Part of a small language model's weights.
Size: 9 layers, width 128, MLP 320 SwiGLU.
Architecture: normalized queries and keys, capped logits.
Each number is 200 + 20 x the weight over its row's rms, rounded and kept within 0 to 999. Layers, rows and columns count from 0. The size before them is the row's rms in percent of the matrix's.

# gate: layer 6 MLP gate, 320x128, rms 0.109, rows 120-128, columns 0-127
# up: layer 6 MLP up, 320x128, rms 0.101, rows 120-127, columns 0-127
# down: layer 6 MLP down (transposed), 320x128, rms 0.0991, rows 120-127, columns 0-127
gate120,084,195,164,201,233,213,177,188,252,191,157,203,226,210,179,220,217,221,233,208,200,210,228,223,203,189,171,207,173,206,188,232,235,206,180,194,182,191,224,176,197,203,191,228,216,195,159,194,212,198,179,184,189,201,207,200,189,197,191,201,170,200,222,221,212,202,162,189,246,222,219,222,232,169,189,184,185,191,175,157,199,210,212,195,182,204,202,221,214,228,219,216,200,167,229,208,196,205,224,214,176,217,203,208,207,228,193,176,231,166,186,169,180,224,210,180,209,169,217,195,195,225,187,185,176,199,202,194,209
up120,099,206,197,238,199,205,157,234,193,177,204,181,217,190,229,236,218,196,164,164,218,203,217,207,204,175,202,203,192,206,168,213,192,226,165,200,204,192,235,224,204,217,228,194,215,221,145,194,194,218,216,201,230,204,219,223,191,191,189,189,192,199,204,223,183,220,224,189,197,184,225,228,213,234,176,255,197,219,184,188,204,180,197,240,200,194,194,202,200,164,174,200,172,209,213,188,165,193,209,218,179,193,177,178,189,210,178,195,235,195,220,202,220,215,170,211,201,207,195,212,208,172,190,232,231,196,206,168,199
down120,099,221,200,208,203,197,198,185,167,226,217,180,203,210,172,186,193,164,193,183,232,238,204,178,208,219,172,217,252,205,185,183,212,170,231,189,217,227,214,203,208,186,201,196,201,207,227,227,190,196,200,223,183,200,170,211,173,184,212,226,238,214,199,151,181,175,204,197,204,209,174,199,216,198,169,177,186,173,219,234,193,204,191,191,197,192,214,205,184,194,196,207,215,203,175,180,186,195,204,192,194,220,197,227,225,196,223,207,206,201,239,220,212,148,182,199,187,224,204,182,193,182,203,228,199,129,213,228,180
gate121,100,212,229,206,183,223,217,205,163,206,198,204,188,188,213,183,213,176,188,201,182,171,183,224,186,240,222,183,178,186,189,233,189,159,204,222,206,190,239,208,159,209,198,210,192,189,175,186,219,225,202,217,168,159,169,194,208,194,222,178,164,202,230,186,187,159,216,190,221,211,170,230,198,195,184,214,232,204,199,168,195,238,170,213,221,196,204,199,244,209,211,231,182,213,171,199,211,178,206,164,208,197,222,187,205,159,193,206,186,178,201,192,196,204,209,217,208,190,210,204,215,169,193,191,196,242,219,190,188
up121,099,192,204,181,209,223,207,214,177,228,197,188,217,204,145,205,228,216,217,211,179,217,228,212,192,196,180,191,175,207,188,190,207,226,170,174,203,209,225,203,195,212,200,222,223,243,157,235,191,188,232,211,183,193,211,189,198,207,217,184,189,234,195,222,194,186,170,199,222,192,218,202,168,207,192,205,157,231,172,208,176,207,227,195,205,177,200,218,171,210,209,191,179,179,194,200,173,179,200,211,204,184,213,206,187,169,191,205,180,200,217,178,183,150,175,258,198,201,211,213,213,209,198,194,152,206,242,210,183
down121,098,192,190,208,208,229,155,193,225,207,155,190,227,202,236,198,198,203,191,201,198,221,186,211,195,182,234,199,225,202,184,212,173,212,224,193,191,196,218,205,207,198,199,186,220,215,184,226,195,199,207,184,198,215,228,194,200,164,205,164,228,193,134,199,226,214,192,229,219,179,182,221,199,219,217,186,231,191,174,202,169,180,213,203,233,211,235,190,215,214,172,225,204,185,187,190,180,241,219,208,193,202,179,205,212,175,203,193,207,212,186,180,195,175,192,176,165,201,190,218,189,244,198,157,191,151,201,220,198
gate122,106,264,183,192,224,159,189,212,203,200,179,236,185,217,195,175,197,171,187,187,182,190,195,215,189,223,185,214,178,164,219,177,197,209,218,220,155,222,205,192,192,198,222,196,196,204,141,206,214,240,204,135,220,195,207,189,197,182,184,202,229,202,201,206,184,197,225,191,198,174,202,215,197,175,180,220,214,174,230,184,202,224,214,188,212,213,216,177,176,214,202,187,199,200,196,202,189,240,212,196,202,190,201,213,189,218,223,183,198,208,166,205,210,214,178,198,202,212,178,190,195,179,196,235,232,218,239,170,214
up122,104,192,203,190,222,220,215,216,194,195,161,181,223,172,224,211,174,228,193,225,207,202,210,153,187,201,175,236,194,213,203,211,205,206,189,202,200,155,177,225,197,167,166,180,205,180,224,181,169,220,221,214,178,211,210,208,186,189,190,178,173,216,214,202,250,188,224,217,201,194,214,198,206,174,189,204,196,222,175,197,200,178,197,186,204,185,140,205,212,189,178,227,182,227,238,200,216,198,191,179,200,189,215,230,193,188,224,188,225,240,204,209,199,190,232,197,191,177,232,185,225,185,200,178,221,203,192,207,248
down122,102,244,190,237,194,188,203,179,186,166,195,173,214,185,193,198,218,214,193,200,195,172,203,203,191,257,208,201,189,193,212,177,190,167,180,170,231,177,219,205,196,193,215,222,207,146,194,183,207,196,185,191,197,199,211,205,219,196,218,187,213,197,207,231,232,216,217,213,195,200,195,202,188,165,168,256,181,194,216,211,241,214,196,188,219,190,187,213,186,195,215,197,197,178,197,210,213,213,220,178,246,190,199,218,155,212,186,176,206,225,198,191,160,234,189,196,180,180,195,209,174,203,208,211,214,254,196,223,215
gate123,105,187,208,223,193,217,183,207,212,199,230,194,184,209,178,195,209,210,228,153,164,180,164,215,202,209,215,189,194,200,199,223,200,163,158,216,177,192,235,223,259,196,215,181,184,189,185,193,214,193,169,205,194,211,191,207,195,147,183,200,218,242,184,178,194,188,200,220,197,180,185,224,209,206,180,188,241,198,180,195,216,186,170,200,175,178,209,211,200,221,242,215,240,174,177,226,188,237,187,203,190,186,223,198,192,173,189,192,208,181,217,204,223,184,194,200,208,175,215,222,220,196,183,225,174,213,180,212,220
up123,104,179,139,189,172,215,210,228,236,213,198,187,200,206,188,226,201,231,193,225,192,183,186,218,210,220,221,186,198,224,215,186,209,220,194,178,223,169,192,151,207,251,207,179,222,200,222,208,205,209,185,195,193,207,201,240,205,196,192,218,202,215,192,181,210,204,193,196,186,209,171,209,207,185,207,205,183,194,205,196,198,177,183,231,177,216,176,200,204,173,179,190,197,242,199,210,239,192,226,183,212,174,200,188,228,215,204,184,187,171,140,200,197,250,230,202,171,208,197,229,160,200,182,177,212,199,203,204,206
down123,102,193,191,220,172,216,208,219,213,177,175,214,187,204,206,133,201,191,189,189,190,180,192,210,183,201,194,208,192,195,203,183,242,187,189,180,202,210,210,169,227,176,206,241,188,178,202,162,216,212,233,220,193,217,200,214,230,165,227,204,187,227,198,163,184,217,178,197,199,232,200,197,203,162,162,238,223,183,230,218,207,205,179,219,185,165,191,206,172,227,232,215,197,191,194,198,174,217,219,240,185,186,210,200,228,200,174,216,166,183,207,191,215,207,192,234,204,178,210,218,224,201,213,193,196,223,206,179,197
gate124,091,183,217,242,214,210,185,165,201,189,185,206,178,234,238,205,240,194,213,213,208,204,210,171,188,223,210,191,226,197,200,159,206,218,157,196,203,169,199,206,204,168,209,216,205,193,192,206,188,207,208,178,166,191,168,212,162,192,234,192,179,170,198,217,212,163,215,197,193,230,250,218,188,201,225,182,163,213,208,162,210,223,223,190,198,223,206,200,188,165,184,181,206,191,200,190,206,206,222,231,211,230,201,195,220,205,200,179,233,195,186,190,191,220,178,202,211,207,236,194,183,192,184,206,196,221,212,182,150
up124,089,202,171,191,221,194,158,210,190,200,205,160,225,193,204,191,197,186,240,189,196,189,216,193,203,220,198,226,210,210,203,201,210,181,223,203,197,216,218,167,221,181,216,230,172,217,216,220,198,224,213,194,199,182,211,215,194,204,192,222,200,195,208,218,210,175,177,222,207,203,190,173,214,192,162,222,220,188,267,205,218,186,223,196,200,220,211,183,215,214,212,222,225,210,185,177,201,234,171,192,173,194,181,213,201,195,250,201,186,217,179,201,183,216,205,161,179,156,199,215,236,175,159,159,225,187,219,174,192
down124,091,187,222,200,205,172,207,195,162,219,189,204,176,189,189,176,183,234,205,213,242,185,195,203,172,210,197,216,223,164,190,212,249,214,228,195,188,209,213,157,141,189,186,194,212,206,180,195,183,203,234,207,216,215,214,203,188,169,160,200,192,200,201,234,180,187,188,213,177,185,218,234,204,208,197,218,197,174,203,226,226,183,219,200,200,201,214,220,215,199,245,207,183,216,241,193,195,237,161,185,186,212,215,204,158,188,204,189,185,218,213,176,208,231,200,200,212,186,180,185,190,194,195,184,222,218,165,185,219
gate125,097,170,209,201,193,216,203,218,179,205,237,197,196,188,163,197,222,193,179,168,183,176,174,200,227,211,196,202,170,196,209,203,229,219,218,181,209,207,223,194,219,175,244,178,199,246,235,235,229,216,167,211,183,172,199,184,155,184,183,195,174,173,185,196,185,208,193,201,199,191,151,214,226,174,180,192,179,225,201,201,192,197,208,208,198,213,207,196,201,228,202,213,213,183,216,230,215,208,231,216,228,180,244,160,212,174,212,176,223,221,202,193,204,206,237,191,201,197,206,169,173,193,204,207,172,217,198,190,184
up125,094,182,190,190,225,198,211,194,165,213,164,214,186,199,203,201,188,213,232,212,154,187,210,164,221,215,222,177,194,186,197,224,184,196,192,207,179,224,211,192,219,189,179,206,168,211,219,179,193,187,200,206,192,239,204,218,191,248,194,217,175,209,203,213,214,178,175,207,166,223,237,221,172,205,224,241,206,211,172,185,196,200,197,158,235,191,179,211,207,207,186,182,171,167,188,235,230,175,179,145,205,187,190,220,210,211,190,201,181,205,200,189,200,190,178,220,195,213,207,198,255,212,205,217,193,214,218,222,197
down125,099,193,195,225,204,224,189,233,192,208,207,176,177,201,205,185,224,194,225,229,196,155,221,217,196,254,192,178,182,227,162,214,202,193,217,190,190,208,235,228,229,219,210,219,198,210,211,213,228,191,204,179,197,222,188,182,195,206,208,177,194,184,202,193,192,157,193,197,229,198,230,235,210,220,195,206,215,200,176,218,184,196,237,163,163,225,173,182,196,199,214,201,177,220,195,197,198,185,192,190,183,186,190,221,184,209,195,207,196,146,202,180,188,145,198,217,194,180,200,216,191,170,215,196,168,248,210,185,211
gate126,098,190,188,191,247,224,191,177,197,196,218,186,191,215,184,199,180,225,197,186,209,186,219,197,207,199,210,176,201,218,222,177,240,203,147,198,167,182,192,200,192,173,186,212,191,200,186,202,203,214,205,171,210,191,195,194,166,232,167,186,217,150,226,212,198,212,190,220,213,206,185,182,209,185,193,177,171,208,207,211,173,195,184,204,173,176,217,177,222,180,216,199,199,162,180,205,202,188,207,225,219,201,254,190,174,251,224,160,200,224,208,216,232,220,182,181,195,198,203,196,224,183,212,200,216,247,222,199,223
up126,101,204,200,183,208,187,187,211,203,174,196,238,195,181,195,189,228,172,238,216,214,187,158,208,228,231,158,163,194,175,203,195,162,196,187,200,224,190,177,195,198,227,226,202,212,209,218,215,218,213,182,183,208,186,212,224,228,187,188,187,207,189,179,197,196,185,192,189,199,186,191,259,175,189,196,220,216,185,168,223,232,226,196,233,203,219,187,203,237,203,187,206,240,194,185,212,183,204,177,171,178,217,204,174,199,185,215,184,239,206,205,238,187,179,207,198,204,191,194,189,196,248,165,236,192,193,211,186,215
down126,101,201,187,185,226,203,213,203,199,205,199,204,176,212,199,199,205,165,207,201,214,89,190,193,259,189,204,201,223,215,209,179,224,202,188,232,211,193,179,192,219,209,185,168,211,173,196,171,202,216,200,209,173,175,203,233,219,212,174,181,212,211,197,220,224,200,212,216,166,217,197,193,190,175,194,189,213,188,205,185,185,195,228,210,202,209,218,210,195,196,194,169,192,167,222,194,208,178,203,210,197,194,220,224,211,228,184,162,208,191,250,211,193,195,191,210,212,153,204,182,184,193,189,218,195,200,209,207,215
gate127,100,209,168,217,194,225,196,208,213,212,212,141,218,213,205,194,159,169,200,209,188,181,215,202,204,206,205,196,217,180,201,211,160,206,226,241,217,197,160,180,193,223,189,162,197,181,207,218,177,194,218,225,181,233,169,204,216,183,150,202,205,169,204,204,191,203,180,213,155,188,190,209,184,201,210,193,225,204,196,210,192,208,196,182,186,219,196,234,192,216,191,208,221,196,175,212,209,204,186,177,188,165,210,210,147,176,209,182,191,236,180,222,211,204,221,219,241,194,200,199,232,194,229,208,225,219,181,173,189
up127,098,219,224,192,249,173,215,196,209,186,216,223,176,163,172,169,250,218,192,193,205,195,208,202,172,203,240,207,216,214,189,214,202,239,191,204,194,175,193,193,202,211,212,217,209,174,214,192,180,190,196,190,220,207,175,203,196,156,201,235,200,180,206,217,204,190,211,207,197,243,205,194,202,168,197,172,212,210,200,184,188,191,179,192,185,186,190,199,184,190,218,210,168,135,188,210,246,209,215,216,180,197,184,173,194,252,197,180,185,245,198,208,205,194,177,217,230,189,191,199,189,179,206,211,215,207,219,202,160
down127,099,248,185,221,199,183,217,208,202,194,193,213,190,203,189,142,188,198,151,219,216,229,227,221,230,190,147,190,199,202,212,201,203,200,189,242,200,191,152,181,209,212,188,173,208,207,189,188,186,203,234,232,217,176,179,223,206,206,189,197,199,229,187,199,210,249,198,218,160,166,181,217,216,199,206,205,189,213,223,200,217,200,192,196,233,194,220,197,180,202,206,195,196,237,211,195,194,220,219,188,189,228,173,228,171,207,197,191,193,182,209,201,171,230,208,215,166,217,190,223,178,193,202,164,186,190,208,181,196
gate128,092,208,179,201,210,164,172,235,205,217,209,249,203,219,185,162,180,180,186,174,164,199,171,209,191,221,210,198,220,166,201,195,205,200,191,191,213,216,225,196,199,239,177,214,189,199,213,206,219,208,158,221,214,185,203,202,174,214,234,223,198,241,193,185,230,204,217,176,195,178,190,210,237,188,154,213,189,191,212,215,202,194,193,221,189,249,224,188,201,201,199,205,210,205,210,200,203,241,156,187,213,196,178,189,246,174,176,179,204,218,170,208,205,229,167,196,213,181,211,174,184,186,198,182,200,183,192,194,203